{
  "num_key_value_heads": 2,
  "head_dim": 64,
  "hidden_act": "silu",
  "norm": "layernorm",
  "positions": "learned",
  "init_std_down": 0.00308,
  "beta1": 0.95,
  "lr_head": 0.00507,
  "warmup_steps": 44,
  "final_lr_fraction": 0.1
}
Each number is 500 + 40 x the weight over its row's rms, rounded and kept within 0 to 999. Layers, rows and columns count from 0. Numbers have three digits each. The size before them is the row's rms in percent of the matrix's.

# layer 2 MLP up, 640x160, rms 0.14, rows 181-268, columns 0-159
108:505536466505523474568488491453415502463497499520516524460523511496476519507547541530504482484477454467478559527517562440487472537536593513474490510485493539509505465559526466457552454440418531523488427428473530467427394478442475517535494513499462516479508466541435556516519552539489486443568402529390493522514436464460485500499535508484543468499466546496538502504550430512519523483556502517567542480477505498511575436447502556503497483504458540464431447527482573522533541531472597
112:496515512529508512494522497494535469485489509426486570542451599527486541466520554452477457472431496451508370482499457514449489472515579518511466521535500523554481449504502500486548513524460512599508519476482517474482551533547437527479509512536544503536528555526493523432451554475602472534495473476497481497489511564490479476502525541499546553535521499472544469439448469534480493552504449552533579529441500494369493386459482563498466500432516594458488539459455490501487505488495482
126:417404529527579520483514508485513451512489507536548538532492501528482541442467573499477459467537505453459479495536475451551512465513518492437517467581510471501512557561461497432475502441451492450524426526453564490533497556426505475504441455599427490535465469560533545479482491446562486446470489521470487476515550526525529565481553548531538511473523415463526540556560513480529507533496500486577561566495470485470518481508434471450540524473543520482450491538423584499489513465481498
123:550509536427527472504499455487466493462485497463473535553497490511490522558532436522529539533525585497533485550546488525552478498539554494526433511431483511540554482550466503529475557441557546476425508474507535492465399573473458493556566532514467453552459468513492520535460482495510498440477479642467513505426535483500488532518518559595509497438541503528528491473474522506456415455535543497482486481548467485403516489512467468502418533548552507473482522489465504562573492454472545
131:591454474518476492525514467502558519516511445475459497561494498496502538561491472476449568452507535508518431526440523491582478516425528509477550513470406570536558496505556470537500512506480487535532475535456467475506572410490441527453505547415509497515473509528427561549500462528471483476516490477479492551504527484523433508474496515538570424505499487469463463435547474559563451477552429510456461558499459514476445517452496526483439534485505476537514563459498518519401542478582561
094:534505516567433444511611455437409465519485500503480485575559445454497563493486541460477552406492516478517505552456482474502493512500517504575536534466525492524552466525477463431483512566443508442487499450486520428493582495455495549435573555519526498459523477552414469529490469504479525481455504511542449538466498483482471571444438492521519451441477478473578479395477489530525502470506446507488497475494520474538493581552527464453449498495557510532489520507505573476555521501476501
114:433476577525492462482495521610526505501559523453446558468521466476475490453503551572450539512565523495509468563485529536454484449483511476498439520578507502488502512446462479511431496517468465477514580485466536458506480470474516478444482571442528494477471575498556481498526488494444452552524475537483514503475522456414501486496509520598601525501510475569495468520408424492484556496561541515445500498545505567456500574539485502534480547471488467451452442508538438448440474520527516
127:572548432505540498476554555471444490502571502527543509526535524442498415506416527520515474510501515504569479546471513493451472506455493525501531490497486509531551597528451473560515470514518516458456547471446489512479501553474521487504464532565521517445456504404517513439542485463524501518478412539520493538406437531501595422490437534499497435559527463500475454567523481505513547509586483479422503507496484578511508555546457428498473466518536487492417501418515536523485494492488499
105:509506491508528498441510484476512482523461492558516536486530475489468519506548535538491390496508524576515495481481517502473506495496525471545449511456464400480631561486521493505523551552513449511518450561442476551499531491495394537545410460454373531513519486508481598472550527466521476610504502538550510469512524423469476501533418450464500453518447474542511492514474488484475562481437553498483517524543535530444534498479471516458533486553446504461469553524497493432531482502493498
074:547475457530522496479448494499506452488502473526492515507504441559525520568472532522511542486494441535424580447508513472573462534499495460463477511535533446562521455506500504502561509439437497503546507533495547478438562522465444480492544502541482485421502571529454468481445532499548415453522560472481479525520534509513445411494478572506479479486514578509603501518567416509581560515502453482491514520505565518474514495465474472506536577504482485527526618565442520483481459556503550
096:455499447558560530438486542450533510522453532546554520458517498405495491460507530544508445499545464473527501457494456478513472521491532532475475425460545472468556468523560508523532486468460492463502490544496473404562449447538511459517443472480496483466532391475534501463538561551522475588469479499474441502518560553563439479522477527516531466542522449571509409506540437494484525498478598517550474457539516537458540499428454487580463498496535489477449509473514545499540471549498433
088:542449539490551488517492460573498421504464472490435537531551544503466478582468567550498469441519506462532568525488490552447497469495507500493459464466490550491566492554440437550544538556590488466580490529519508414534434492479502468521502486462460476518478556550524581540524529516562476471496506532583472515583444555561479477536483505450518515472456479507517475548484554531434513510506561553513441529516557442467437565462521475448480541472510509495501543519458563506518435499459507
119:521545497476481531528488482515531484473465465520523469537490471550564487508477495412460547552524479483462475503426510509523613550450469479532463528490499499543522484470425561503441495447539477482485525565503475520516499477432502594491462493537560475461507553497478519522397468493463503475482672471542476394551520475466451472505513483564461567496454526509466552453498576513492517491458455401494504522506540521466430535474528520501533483520470550543476527505480500550519540455478482
142:509476489543473560423543472455461475555561528556488549568538518569481497428483475525487501462543402478520564461524562544491513484509432548512431541525514503489448532458521429534562562495472477416530450481519479516520488547479453454490510518470485551565452554515475541562559473547447492500487493554603469552508464523589511441498496505511485524477573497432482459471511497467500491478565531488428532528476463458491516550546520510479465545414516538434515535509525470506483482517545454
083:453536486563552483540459542472555527437497557489554485439481477446510521506454475475502449514448584534488443526473507504523465470487550500498520479538500443526543497501405523533498413484460506440486426525525506508440532489516501489529489481470423460452567497540468478448538509465510514469459550550420489582505557490494534513475491523567547483525462517588535546461601497504540463564510406474512411506506533461530465570522390499499549486545496491519478460491490563507515478452482500
123:457458512468420535488492504483483474545487477450488475484511505450448468486472560572500546550543520543569483499567499526487459373554518441557539458473453510483497484564467525444502488470536478506510492455511540499588512493468496504499530445462519499597558524430433570523459540478514516457507479521528463612521498518485510481431535487480528560469461532535512480517429514462460497520469456468455469508521494504523457494476412501468480543461450477536481535635553544519505504571539504
136:507548475500510467530521535530608541491449510484450508468461504480540509437526568467476564507487587508555507461443448494516406478427562474505517547533466489494518478548470478521395494530477510515567520503483485490481485462462495594434480506461563530535516393544546431481430457490549544491479484481454448443521522605464461541475532472511522489449474529546492503553505510517531469529469512438489473490481533477524425469495436505525527567560548502477507485508578489444478537515483551
054:463576469521537496527404390486491501474511524507499475522493439540435460498463486509523555562509532521482502439544497492547553488489489470515474491462501483528482516525482502494530486547498515476529549524594533490530473521459561533614476501520469423517548478468512461508438547502428497472560587451541466498537446479534468501486489512452406477510444552468478477494544443500539522454526565493437508521540467442517528529482440402456479537511436539513462406524528500510438497440466554
105:492579513549512518451510542443447504416459578571547512507440532467466495432419556503437488476520448468524458557494505456441417498472474462557436582513507441508548474540397527506525572492490442458474422437468464512566550486512437536536535552525532515446489514527533528547483468469524474534526498484521468447507447495522491495438507519525450482505506468442548521456439444516447517467465532548516478548499509523491524469492466469448525538477516501434471478489492499430571488461465504
102:471549477553560492529490409549472478509507500497496484526543471488461445508477514466521508532491478487529479454490487517508562517502566454489428530513547481458488505490496556556541486491525549431540532515555514439582436507428515494486494438497486443461585542512504484491455508529512551575547536518557485529541404513530429448463456531450475609488558558521505591498524456437479488488558596505521488503495536444503479539536512465453495613518527533508512408498535488479488534501520468
069:434495536447471505529508470547515542481381463522445474493488495490480495490522482454512545509564539462500487469522524491499539446474483528469470428541476398452546565492478490557542507493474467514529501512528541457516494525430542572552495450492443532508472474507517459443490426545465497421496547522528506472558532492524509565555532493506612559547441512540507453461483467532497471563545514523494487551531484515467490457472448433492505515520492479509463520569530450563458568576612559
095:516483446542447541488553477501416538464539555495463472481499521503464577515513491418515479470515540470512540511471518509491502464444448517498484519517519532508540466548540501480495522434434493491444459535531498527474483490526461498529491476538467492451548554580448427487527474467533499527507502602472465523468470522540530516532465565477531450461426497445487540517499549494519556472440519460503523538514591416503548592511615566526524468571558520567504485544445514527563468521519404
153:471459509415524495476536436482500484517541497405499486476550454461502519560494428472408442547521426540487408498522520516537489492525493496569514485478516560469541510449540528482493469431484446551521565533530524484487519494493592476542508548503537476486487515448446514505509514449438517499553521523511469497440479478573487452455517526527546530563497531506510483509450563509473423487587406572540487482510444532548463445537521522543420455501463452529519570525523506513437422501487473
062:550584502452590517471495546560478530539539435483499511503497508517552473474542514492514507475543511590481473497459544506451526541469450480498564521511440535559513524477467422441502529594491405458512518472514510489501551457543507514510464489484524533459463441458492514552553524542438456446479558463440471545419537556536522531484520536483488501457398525596485421532467477451550509485486477496484546490536560466476562468536520470527505510495471447487473511463523399538480518492448559
089:588535538499482467429450451402485562464494479531503521515528524547509482478523456429441529493565523526521490490454549469477520528529537512510561503455399572519542511560464481507491525483494522542495561483483447536571462499473514482458443459495541494506535509533547585516479503484523507437522557481432535544502535530461515485491565460491572465455484488481522438496441497463532510443497445469483505508519479442452507589586594518528503476464463483470529541430460472404478480533504428
088:536488542474468522483524509413457504521585484453557547509545508468468463537484459532409434507412475592456394520496496502531482464504514513469514424559482539547503548559580441499464470446465382498462526496531540477460572555503525460476513476531497546500443477469501472503495507482468476574474466535497480472405507541510524434552547475562527470545513470538492442503448548501499497511524481492554478495529465514413503492512510482571512506486514519461502543472469506563519439490439463
132:500459512517507507405511542475505481398509490527473518504510483441518530513493462478480595555508511525505562527512546461523526516497464547469513506501476388490526529511478450511519514506486507540584530449517467465534475498511492497546562557513423517573511475559439454492437552495466511460446505521443468497433585491518581489471506570528544544556467540448436449469455518458487479522460532500478502516465559567537466484489451505417596442500452486548515563525531524557458548467532454
083:481493486566466540505441533518549551493514488460537491481412511537496502566459454455494585517422527496442474499462499569507508525427489482560454473541511494603525494561481502415480545501505467488528501511456486453505502448466497437424483492476535490492507461518440437483488440504578506493425596500501505578524508506446508515464512558581557456481451512516509506437502397503547494510451473521450508488482527483507473474448508434430457521518462555579478525454434490515530495497561498
033:520579503498493431532496519482459522472495613514503544531535475524499527484530520489487539551539487497479489422500479376472484423543521519553511549529449410534459461535451545481486507495460588420475515529576482549551497498453542517554478505521466466554571491514473535493424482539515506464455494525504441564524507517483548514389470519517527499500557588521552441479490504472557525509502462488443486493505502436521451497534467457463514528403481516503413504491514567518512508493528534
085:543537472484496484466477490511459497492506492544547451423493475481440517453466447557447518540557516512490505562473396459486433504546489523497544510524548466479508525608517491469464464526528531463563539508464466542495392479506516509501453519508395501563470511468545490438418462537467511468510545538560447506491476533504544529476514475450442519524505559477413524543492544518489488496512562452478465506560488480462499572539408514481464473574509512447484503482610498516416483523476475
113:536479497405542497520523494541518488484510553462509496492524513539530447521515513480481501549532485543500525507565507408486444450492471407557561518510447530433498536481446466494485465471437528496533510489508498500531531517538562472427376450462435468512491482445502554553486494593511519493490487489525378537482590508481540435443602435498485523488503574510540477524485528517466529578486547473545519474478508488508498490499515517554508517533575427533492490483514514558527543479559561
072:509481454537509503539479443563487403518453489569484537504570549519443515486581496459513500546538480454544541437482496496512481535497553519557501470501547489546498553542552516497467567557493615542471516503528456536483481475469526548500481501548446523482562470491466469493420422463554528499529516400508436476545534428434507537479458415483450429464472460530492524508469436545554484507517534519467431505542530489520483520421550515442429474516539481502490575507506516479517465481491538
107:530562518555440475466487527545376546523518480502493538524462510473544478443525490509536515464453530521519531461426551481478452560565472433523458471595436548472472478480471471479520550495532473515532511483461552504544508423520502477498493497430422529464545507558514540523538594489495504505454481577477514525456451488516528457466452528561434469508500510461474527519542446477464391544485544499481539476511509426498511576450485476478449420522458524490498440451498422535540520523525498
091:574495480531490495520530468480430569505559475448550488446518482504570545538501512497496410529527560496481580454468551518443533486521537477554499537485418569492507467460497479559478437560479461454473491495537482489532461494574562495506491541522556461492439525500472585516421505543502499472507465533482525484504486506557514474531544480481535512512577580469495499503470459549546481512485499483460584526450560456463429473487490609464557564483472444519447557534528536547493468535571520
100:522444496532494579418512555462575466496491500532546555555544500574400501511472508514558514574520464524493461452519496477489467495512529516456521557557438548532522441502536577583427527523505555468501451493529405498503532597481500536453461439525526536541444545444475520538443476511471510484510490478548430535562543510510528515478525430474502561522520493509468501501488496563435538488462497436473498505444525532479506498466475544498550516491543522525527531508543531611492499468545433
056:549468494528549525493480580575444461472481532523465519503524555467514417473491518472494490519506473457522490471502543526469465544458584500512450492559493460450532606518466499581461589510483476536473455576476553491476533517503501544445583426496485474493555451472498535543515427471439564458487509452485474499453479476419509485438467420532438502464520501550486586524487463506510489565599479445482540512497523459531503460445467447453549506508547467496454492507501503543565517462511498
102:525493520486514406491485536488506503468602479492508579494554453441438480521472507503536529567470453492475524522538502474542507515522527482435492530524488499495454492523478499506494446526509569409481541426428551506499488556426465492558481489544468437536541492405570546553466476516480497487539490417428412492542513481511484509449553489546494584474504468476565510519530493496497536450484527523530492457484541449478433503497558547401560466520491561538532496480547525539553507563513569
082:471461520524490482424516418476551487528482504449523559515483549496537537512477548481537541459475497430530551552503467499545584464539497525511473515558526484544493517552529491508488515503466531523559496545514553450428591555536398532514523508522455494506516472538507589473564481423539507542424483503559510521476576531444585447518486469488477471442515555608512484492416492539455525505488444499440500487464486518472434479439528437435512460492549521493519555536517496500478518508549446
097:584519494510529467457515503494536383523470523475522502556436474501526498446570487515561471526599478556572498560554466474475542539473454489490520410471519398493500534494550500495507539462464570464499490521535533524482456407472453539499505520539483502470549491523458516456502506473575467517450604486503508482510522522545463479499558464546535511499512511509534508484570483490510548456419433453483487439533485442496475565521534409452478468471554483518482514547464520471470544483530422
079:548433473546436514501472482513479483473495474540509445487498460504491517535525477443478462506490452469486468456514430545514443552505489496518507431565560486533495515535549556433488448510465542530478530502517530519525453488450503511491445543585465543488590578449433495528463469546613500477563605541504476454518478552401525462484541533561480474427516488527509530397479485438533510503544511495556470453525527470485537461508566528494434485469472528519416517543497519527511553512463529
126:505543473458482445434579524453458454529537569493480423544496492535451523549485482512513513432493553471490491497445498541452492501518480547609500519471488499484553492530428491549496456572521535487555465512453502416518484507516495517445478531440479459476413553441510624539553518544511458520487403481555528549574471501513510447538558520461512506488507519466454537510538531523515513539564484486412475568487497516445468555511455528560463506467505489476447498562484514494501473451552462
094:497488498567567511522521505440472452429505510509477543536513540513485538491528524483539566470460512448499543527477483479505480401408521479569436547457515564482506541432484487518502444556575552550498507501535436472463532480444490567512519542521428425476497539524498436544433476538561502489555454431472441500535568501516470566451452482500500476521466520553568518483425478533557560472457467518506476458512499485529514459431481456406505502551489463488503555479505480584471498458513474
071:470494449435578494507512526457473489455483459474454521469449522519510483444480487426474541524458505543500550427508552566494530545504483546519457557469458508542493507426406534513489545522536566476496501487463527447512422466451563534578503534515495437490483489487537483464497436419417545430467510489444518502541513457519523490514439554480493540551486495494556480522599545527540446516485396513488508532456508523529479556451549472430537480534456535553493480535497561464459554504532550
107:500539508480505549542492510573470480464580541485453539523569525423441508570490544437599462488517486445522488493489466494516576495487488469490474488472538515495521450505500528534490422528508485492479552520477575483489522554526470531501504460541489380395530451467512529491554499449473594510574529413530573515476508494501550493554425599535499501536517484597503511530487491512461520501529467521525543516445544495474490460546474503534489471502472480557438523495539488521546432523435491
079:433445484496513492575484567530500519493517505468602510497538524545490555577437494478526500487522459486522530469458495436395479520515444535510486478580480438519513534546481572504459521385525486494541455496483461489477460455562487460537414446524488593467525487505530578492473492500597457490531547494470490452472566443519490495480528545479490451498519522449519447486481566466495551434447444449485483485481537479463482531492546529516495508507466509521552485508512442468540439564552436
164:559466502592448429495534447439591521433559408435501468548515459500565466465523491488525539520565500592487534518558468479544515507539497502504472422497382480495488525550547485495491473466472489499492495503467511515480531505538533508476567477486489503519527486476496435435567541487499519492543570530520530481514504458496487420518554506498521500471461540447450430539515512500521479489497601414434484532545532517453481564520476472470493405466545505534498506518526469516509473465597508
109:478496490466520487512473460515454492571489481491505513505477444533444511556475458479440497512429542570435448471416523538499573528561508514471474476537460510511491537484456534468497500491480416477563487470545515427541529478499527548526466461460522486418602452532535536547463569470492507547510551535432499490508508466463484509478519453517563459478428479568511553496504489443470489504473502522536459544547530512483549511411520514586473525498429493522506420497432420545471572464520589
069:483516453460525435514540496463514423510480498555506486494529539490462569401481549503502517586536457523517529516536402490473494513496475459464535498541545473516519486474510565474490470494518530495478549467584483573514479556512443412530538567567409437497556440511475421512565475487514535539537466510461507477464441433510511529545582466483533479456498534479552482445562469450452475498526517510616495489500519494541480541514476404518486509558525480529484481531492501507532454453452539
080:460547575501588526512491459508436503454476426488466475485468490454479494503514463581536482507498479470463453475438498500446504474476443573467423461507491585500519504454533506428550481435573445527468545506522465478496507508521430518522499539525561551580477532418553472471595484488479461564557494578500447513508563460465455472526396595542486593541507438474482448460471509480460513490474485529560562524469489507528523493517519498542523494485473531506506508455497459503491466523481514
090:489584502488503451587492496573495476439500467485478538508505433493539482517437479524435457499512512473494588489513459456471391494466431530546466510457521506482477523500500432514526480557544518515470450497462555447548483496550482516521474496442546503420530554461446446565534460569547546513463557541509475462492435476566517555472463463492483477546555516498539510508492566551494486561469558579581528481436536607491496498500430498507545508482524471540513514531500466524502466481537573
060:452498547516531501582517492451487433538572559481536487522475495508467550515581550528482451536471546604556509593500528481509539433510511549565472469523518466487519578562537475501497524546455526576498453496494568490520565521527534564578531414523443502505504481551510551497443505535436491550452516466508464494485528540478428483446483470514494505539516565557518438535478497449527549522523581528524464489537483491496516520467489481499527482552558541442533470542498535450549437505576492
089:522528561451554570505493518545488448523491572449526511498541497451527526484400532546542520485462537523477433501534492542400507471519559513531488548512558509494466532453517549412441515446564590509485571484482507534519468561521526458546431518532499500444544475501488508412496460423517497484530497580532557525504512487504555478497528498465536560512494531508529499575497466482510436475546444453467517471506437545493517504474493486537475544483538516627543463537547523436524474559519528
091:492499487534520479511444487487475432535461471491461531423540467571495499486454509562487436459453473498427448467484559489513469524520599537542517483488453489539514555489478517564508433570458522522510490498532516480444528472463501493498440486489514421528507517594469441525405508511552463442536490470485482485457486550572523508448460469474483490507468488495541470516491502500586463496572496430555517417477501466396557471485560503481445469510571506563463482548588535486457475560514527
157:591476467436507488504393485513546490495507458466484460513503486503601583489443460497563518445453533523420463453548472461501513498505506491453511516528473461520478521469567459464498437566484479457534514523515522460541460508560522465508422531541550528520493505480482522584500497478482502471464567536464490479427464546490576502454529563494502482517510530443523498501410481529437473495554474514472454444386468494505497534487532524441473473447499540556510559475480511396446543488558486
120:479474513524521563404477584469530467506495500534542499514430530485501452517455572520516517443472533496506481476453485566537484558491496484464458514503507561560556587508488542503459535465387440440515572519521519455516552513493479506472538503525556487504483518491556505502494543493508525537482519438527501494430474560469503540509514509545456535477443421468486555608525502563488497469513516429472527552418562440505527461487452489557548449462508507501477581501597491504536534460470434
049:474484505465574510507538506559471489577459502551448528388486557459521463490537521563430473482501472484459544578466541455527502445517488499487477456577480525461564508626528502457478520524526501549494525504514537490461492546537501437542501469469476532530453479529536564460492519580538463530531554563466498478448519546557556426482436455518506528524438483491555466478539525453457468527508507453484540487509467500477499548449485405514466436494539481529476554537510488497548555599506520
058:546508462525501551432511529551508508507442473495404432505467453428475456509497536540432510482478542496570525481483522491538490486465479482471423445537438567508512472460519476538473571566443423585492496539544573487495557445519466500435515497496446519433519500498483478502514494547472422511561561503523515516434524501475537454582486475580466478492500516517410517470486490546451487526454490504494491503522527505474469554461447454501449493525479450504483624461494415493497492447550536
138:526478447552474469459488518460481517509534472412509517440533496525500512473482498468411519416464499492482477497500466510528427502551537525525466495506468512471485541604509454548491418588523485531428506541495471543524456512471555551522511531522546519539540458537522433518463458525466517462496537417488484488564475553502583561479512523490492502489406538499485447545507485602506481527538485499480501506566554452437520550468563572433444457458456494495489506593443515548472446482477467
069:491535523467608452564484539498489473511507509457444556490545519463447429479560478562552482481492526526491521513551483494493537469522500505512455480471484574456540581504492469536488514509408518414587549533537581495432536481474471524461534490496451523509456450440516521561522509551475516499426556464524522562475471485418459533500469425490505554467502528569579603560486487488472505489514444454483481490489467540549477519495476462498479507590549548457462465480506461543535538519518463
086:531494499512546478418473536464484433504451464522482545563578503502461475532486506446500466576434542524495507481557472509481535545547517564473474512472522518473565439483499514554492490512452562463503509558572551532523520546504513538486470484510518499584537426538492568533483591478444534471565510513551540530447518488433493442498451506520481456545508464546556415530493581509548498463519466487435494532438531518403506507479482524536501463466427416487447481545512531461565527520555490
128:490531485503481579575484448444457536447439516536531507517446558459506479453487529506492451597469469498517520528517526534513534491487464476510474542501539489522565516520515483523552528464531552559423486558533583491498495520451547496512410513537443465518514515479548474489517461527497444514498529496501494443466497579573526457516460500571435542541433490444550517455479408498519552450435470478554525486460537451535547539465571542444506475569489610552477456504506521518468546451501467
103:501496515508520492467492528539531499541506504453429494476486485489547483503466456477515539535501527456584470475526484468500505476498457577446502522472540468421468509534465522516468481564541504585519546536487457458522529479470499556509477483541550505492484428515522571559414482507470563505504491497423492414580518445475452416539507461452502567413553501529466445521408497547504484493428472492511553566545498465479469544536458530522588503464556500548507431478468477489535398433493501
123:448558560532561477486531452489513513520486494491520484471534420452525516538488531551557529476485493500470536462511556510502448501497526455429464512533525494458556405497493498460528453449451460508557550497460562415470456490520449520530560510523498507455531441510433527526477520463489471499536466529461503452546514492523404427507510544487531514454465433475547608565523440463457499468419471492529525505530529522511597513479519532575565492484535579475541512591495484431501487509445480
073:519455526530514437487524567467475491424544456560515453494478515532438535479549467546458497557511469541485485484528508507494485512476512497547469520478490524570448485584496456444466528604492481574440455529548530473447496527515521518475540469476402512486514530506444531497467535459405483580466474429481525601469478545494510516472487471520433454528477505528537452459559496491537459496496544593489437465500524442493476554491534474459457495450454508468512543600480466454561567483533517
056:567457462598589551502494421521561433446508523491435509593516451483528522607471521534512464491538553490454528525506504514488488486485488532483510470477475535508471519556496497531525508537534501523526448524486535525443580483499483544511499465416450519549424531540497570489477540479479468500510449543530542530575551445514485471505459452486509521587506472475485480462522530556573482495505487475479477497486476585544431536492517465526482554433552514572552577571528518481464467561492463
092:440560550500489530468534488452518566502486523514575566502543490565488517514475484520475497539457482454506508413476521503559495481488420546480426542522516547551470521482432459541501495518523429521484487505479457440594486586482466507433432501521471521485489541597496535529475445501473502510503547508526513470550539468493448408514574473529476598470502491504504517467488491502453484462499452533537498516465482496490453581488444564565555511484472475501556480545424426523494499387489518
103:403575479453574508541531480458427491460543535489482593485441494564438521442501582449529509431508528514492504470525526514506514488441511502537488547485456436483464579516417443461532502521459499486542512472491546486543466462494524561561411488483447505510495517481582525417502493486492461499452454556511464526513550574488478474491413537528483585503517512465482490547483475482499522443526506452565517503490483466459514478543517553538485472513472602528519486566478490439555529486451513
082:527505532468439528513461493523423582425470465478575536531497477476459451521511508462542462451527554424491501442405456492531465546497459530476469434479496520510506513534534491483503510533460442444485467484486510509512525486470442472504517464576427512457560420500527543532462478458569530490597536499468504439483556509487555507518494534475542553515448527563491452513514487625451519503477461543543559456479476463442452559416511466517496522539518464548498547513495468504565483522428515
101:601511516554535462465487479452489454510438565472523466485517482523545544485545475532486509562498478477454476470473427411486568510534469488476477530548445505556463390532559434471494501497549501471461487464548518522485440542529490508548481542538482511490468424507467488566443513565473466545497455468496444510513474476518532549501504428537440539458566549456501433510540449508474489550525545515493497468484499488534550490520564507596470573509480512458519391478545580569493495531490511
104:468496496502460536459515463443498462547454540475535560478476503475478456473495421488532472601443545508520547468467489450500451468516464484482573497487482574502600473532604481560488511519450541564513488463461493471462499496543448461450476563511534532550505485478492466518536441553517486556418389547500531481503461543510517436501513464483534492452486505563541449494485571445560414530525496431489539543502491510498513527475487543551510476520532491482477535578490541518531495593567461
076:535607504461504480439492461443529508483526572493488436533541472526504513457530506545527559504538516536473502484534513427474448466544502504487565568442507491545451433474443478453527475598494553468547522477505533522484438494479525538487486458515471431568414498462515539500524477509480521430532462456523518604548536547542571488522473509466506471529520444473541462474509499580524532522507495586469500473477465505472471536522472453534475438459580577517503525551483533520398480454497538
086:520479524461548493470573472436520462510517537475505505511508467524595457470549472482490555504482469563475523448509540431524451521585543594529551527568503502439446521457505580489454538510452485489420546511483535498550472468475528440493462491470473494545541423464530521545565419539485508424461528524432479503523575484509543546482497532503452475476500477500517543554484563551487508534509470497457488487462533530478527507551499468452479425443524590497538458456513517534387468550492497
119:522493458581455503452509417468539492482435473494515475457492545548534503600496512476427456533469515501468536508449479481543491444498404528521500514488523489567493480561481515476445519557409569423519485515475528503518531509534501553459482532480515482503558468516481514496396504506572542504440524520460526467537470503461483539484606481481563493447508574554503522453513478503521441445594478466486466512578513465554533522440516435481485570513563483488461511465451452458561513503479494
105:500455442496517539479460462470482527490513519499544557461448498540558464576482557408426464489612539465489543458483554489506436499522483487481423493485467528460514564552490458570501479479477511538481547529490519468553470493465534460507458459493502464425510504549560542538509486587499501475444487461493431488514488489537591460490616426422542523482496505465478487506481494498506587566517514386518549490477541521510486553518532469517506464483528469507462543496448553502515560550487506
086:507540511478545498534567513471461486535598436533448539525489481545451460524546501440504527518521549515517551500469499505588542468483485500532480475543488505485505535499483535463460519491499489450408390427547516497451531389485517538587535490451475503492615456470487456538483478524536486508592573455471506504507564422543498558511432522546468465453461436514517491515537546463503554505474509482419449505512548496522528458529449481414485507499456473531472446516501521541517539507500502
086:588469449543575537487480575493471494546525561523485460471504504502508493487516474484439473580473443473473501540525477555482539532502538503534522491539545540544492539498490507470518457381472468474455486486542542524547468506479552577531457542493444437510499478541474517524510525515516461506386538538453542510581510545461538554491506546571515470510444507508494502603583544462536500437506473442498559471510517446519458495477534441551504508581484478462503455462482533430465582511447483
113:577566496539460501496529510556449491498506496435528542552548520488514546561547521522536471465446453473490547513462483428461480432510468513532495533510491561457476514485474493501492503460523568477584545519534496494489519440468413549394439465482474500426434551579457570570498571583524496542513440508559518478466506545499474447527515457533502498524547581538532471475433485530474517454512520531486521495512483433487489573565472517510485518482472431502480475435471448476543466450445516
117:481516492531616463584483461533496516465546514445529482460494447452516527508523499597515528456550472467504482481518504506499541545443614405470478488555420449527444439537524525484495488467552513522534496510492504393398467442491461511536602449492456461411504520490507486453527497484488476572471465486490553543485513481525514530546475490471488496510454490507512494586538454525529436561498523466570526512467551488483473545517524479519505533480452526513490457579505579493480472495488491
112:457514542475478485461521453496547468372468509480534530497533589562478450538515523496553533500509545397503514533505489445542438446483421534536448559416492511522522509525416494465493453521497560470492467502501496518487518587526442498485478464483446512517495520509498595508460493544575484489575488508418552461558431459424525461540546482465487508470481510563489550465475500473461583516510525453485442539476502525467530452539453503501536495525517547478463526507538516532586491533534542
110:502591546476517542549464432451448496516453538501542489551432506509511467467580546527457511525456532531492481465487488599513436479487575491502439493541461529562465475548453468464473516529481453534481516437486456470470539478447486515597553461526514472561538394547538435477486536485476550491529453522534500508594474504483481562533494485560526461550459432481490514570505449486487459548463560530501491520512474573544440467454440479539521513484480540506517465540479503512502520507469593
109:454632595486444532488504455533480513461465491487515580507493526522515495534535533442453544519463507503462511479537464456481522510527411478498477485563543541497515495462489479441446390444517512518467524530513513508490504493590554412487482505497422474498475490499565530503530531461536538530447524523505498470447362507506487477520497532527483434486488477488543513459520484561462478513470466538567495459509537502510538491509466388429486500491450465544530537520428539564516431532514471
052:467507504556540500461494481427459530520533566523555518549541519522537543413433459522510499522418444504481503521510481542489365510547498561560491518481523512531514559527409498430470521539465507477477486455554500494530535428549516487535536484545492500509479557453387476589543494523468486542459464554498462580521531520521492501396446447448459529515507439539544503510462450497497506487482530467492468489529533521523510451439435528452529516506528514507547458496494462520557541498425520
093:478473512529546529503547450459520574440541516506422483486407499493453509529502528501414479505495514516503476460463459474515539487503476516493470495512492526447490526537581414463562501507466506513542580487535476444509504474526451536484429468527420488524539469564572544458513496473446432530563453555486486443562529505512539547575544479479516545509511495496462536573423391476444452469481501568541537483582496521496524454535435475518541561483517504501472521493507459448513432429483499
121:501447499453505505429440468551518499584449564458437467502522513515504438551515427500474517504496471537480516506520479476535522500518446548528458460449473562513494491562498510411486507526464415515469500436505479485486572527576546459559433495500468520567556506452558518481431529600546478485492528539458546508482517520531593521546506542568518423481532444485463420505571545512512512552479485483450451543520483497446479475468496438536457530488494518464478603497485467498439540512517507
110:526454472593443459463526473571508498490521457481461488496514475490527519526502462500545506504523486490503524522454550489467465558501488527540472493550472530517468534472510563513534520582525551529527513511537442467489512441477467565567510436549503531464517457546448565599501486458482433538435510516579476504532539488473487488483589468507511422475469519602455520511449512546508483525510489481454454490591505467414525564464459417487507392556521472452513490430512507509490511433479570
135:484493537508514527466482432486473504485601510467473573505490516501462461547514494506513454460491428517501506489501429517533510515519512406502492441462459556466517483454594470490487474546487471457492502527564560569568502489567518494495602531423437473558489547486573550497562494560553465497534475489532525526430516535516539475527413532512489459503554421448477479523502552516462516499510542544504463530523494456450510464497535473435452426470509541462469528526511484528466411427499415
058:432474462517458560434469527503477424573441494571511503447523499543489536478474578471407506516517513476588503421471444564467479518494519484490456473483509567559527503544507459504443537534505522562586451532531514501548504476545527494488521507542468544478495455534509564556460524511536502517469494528512474517513600525419509503433474472424534486506456514474471438489492536556506510496506493503566492522449459484490504556498559494547525441459530567471490498578544582526520450411463520
120:489575526529506429493478466496452495487537538452528429589568477491588416505481502502515603521477456575404538508490585472491475483516472571532532522502488511435534475587453479535447516473451539536462509498483471478489438569500530552542550484494498494507589499559476473471487488506468517536462504508425476448453485422503477405510531507492528517470459519512533534482492517421487492498557496462440527540535549538523512491566482529484553495464447502469470469502559534453556531521547510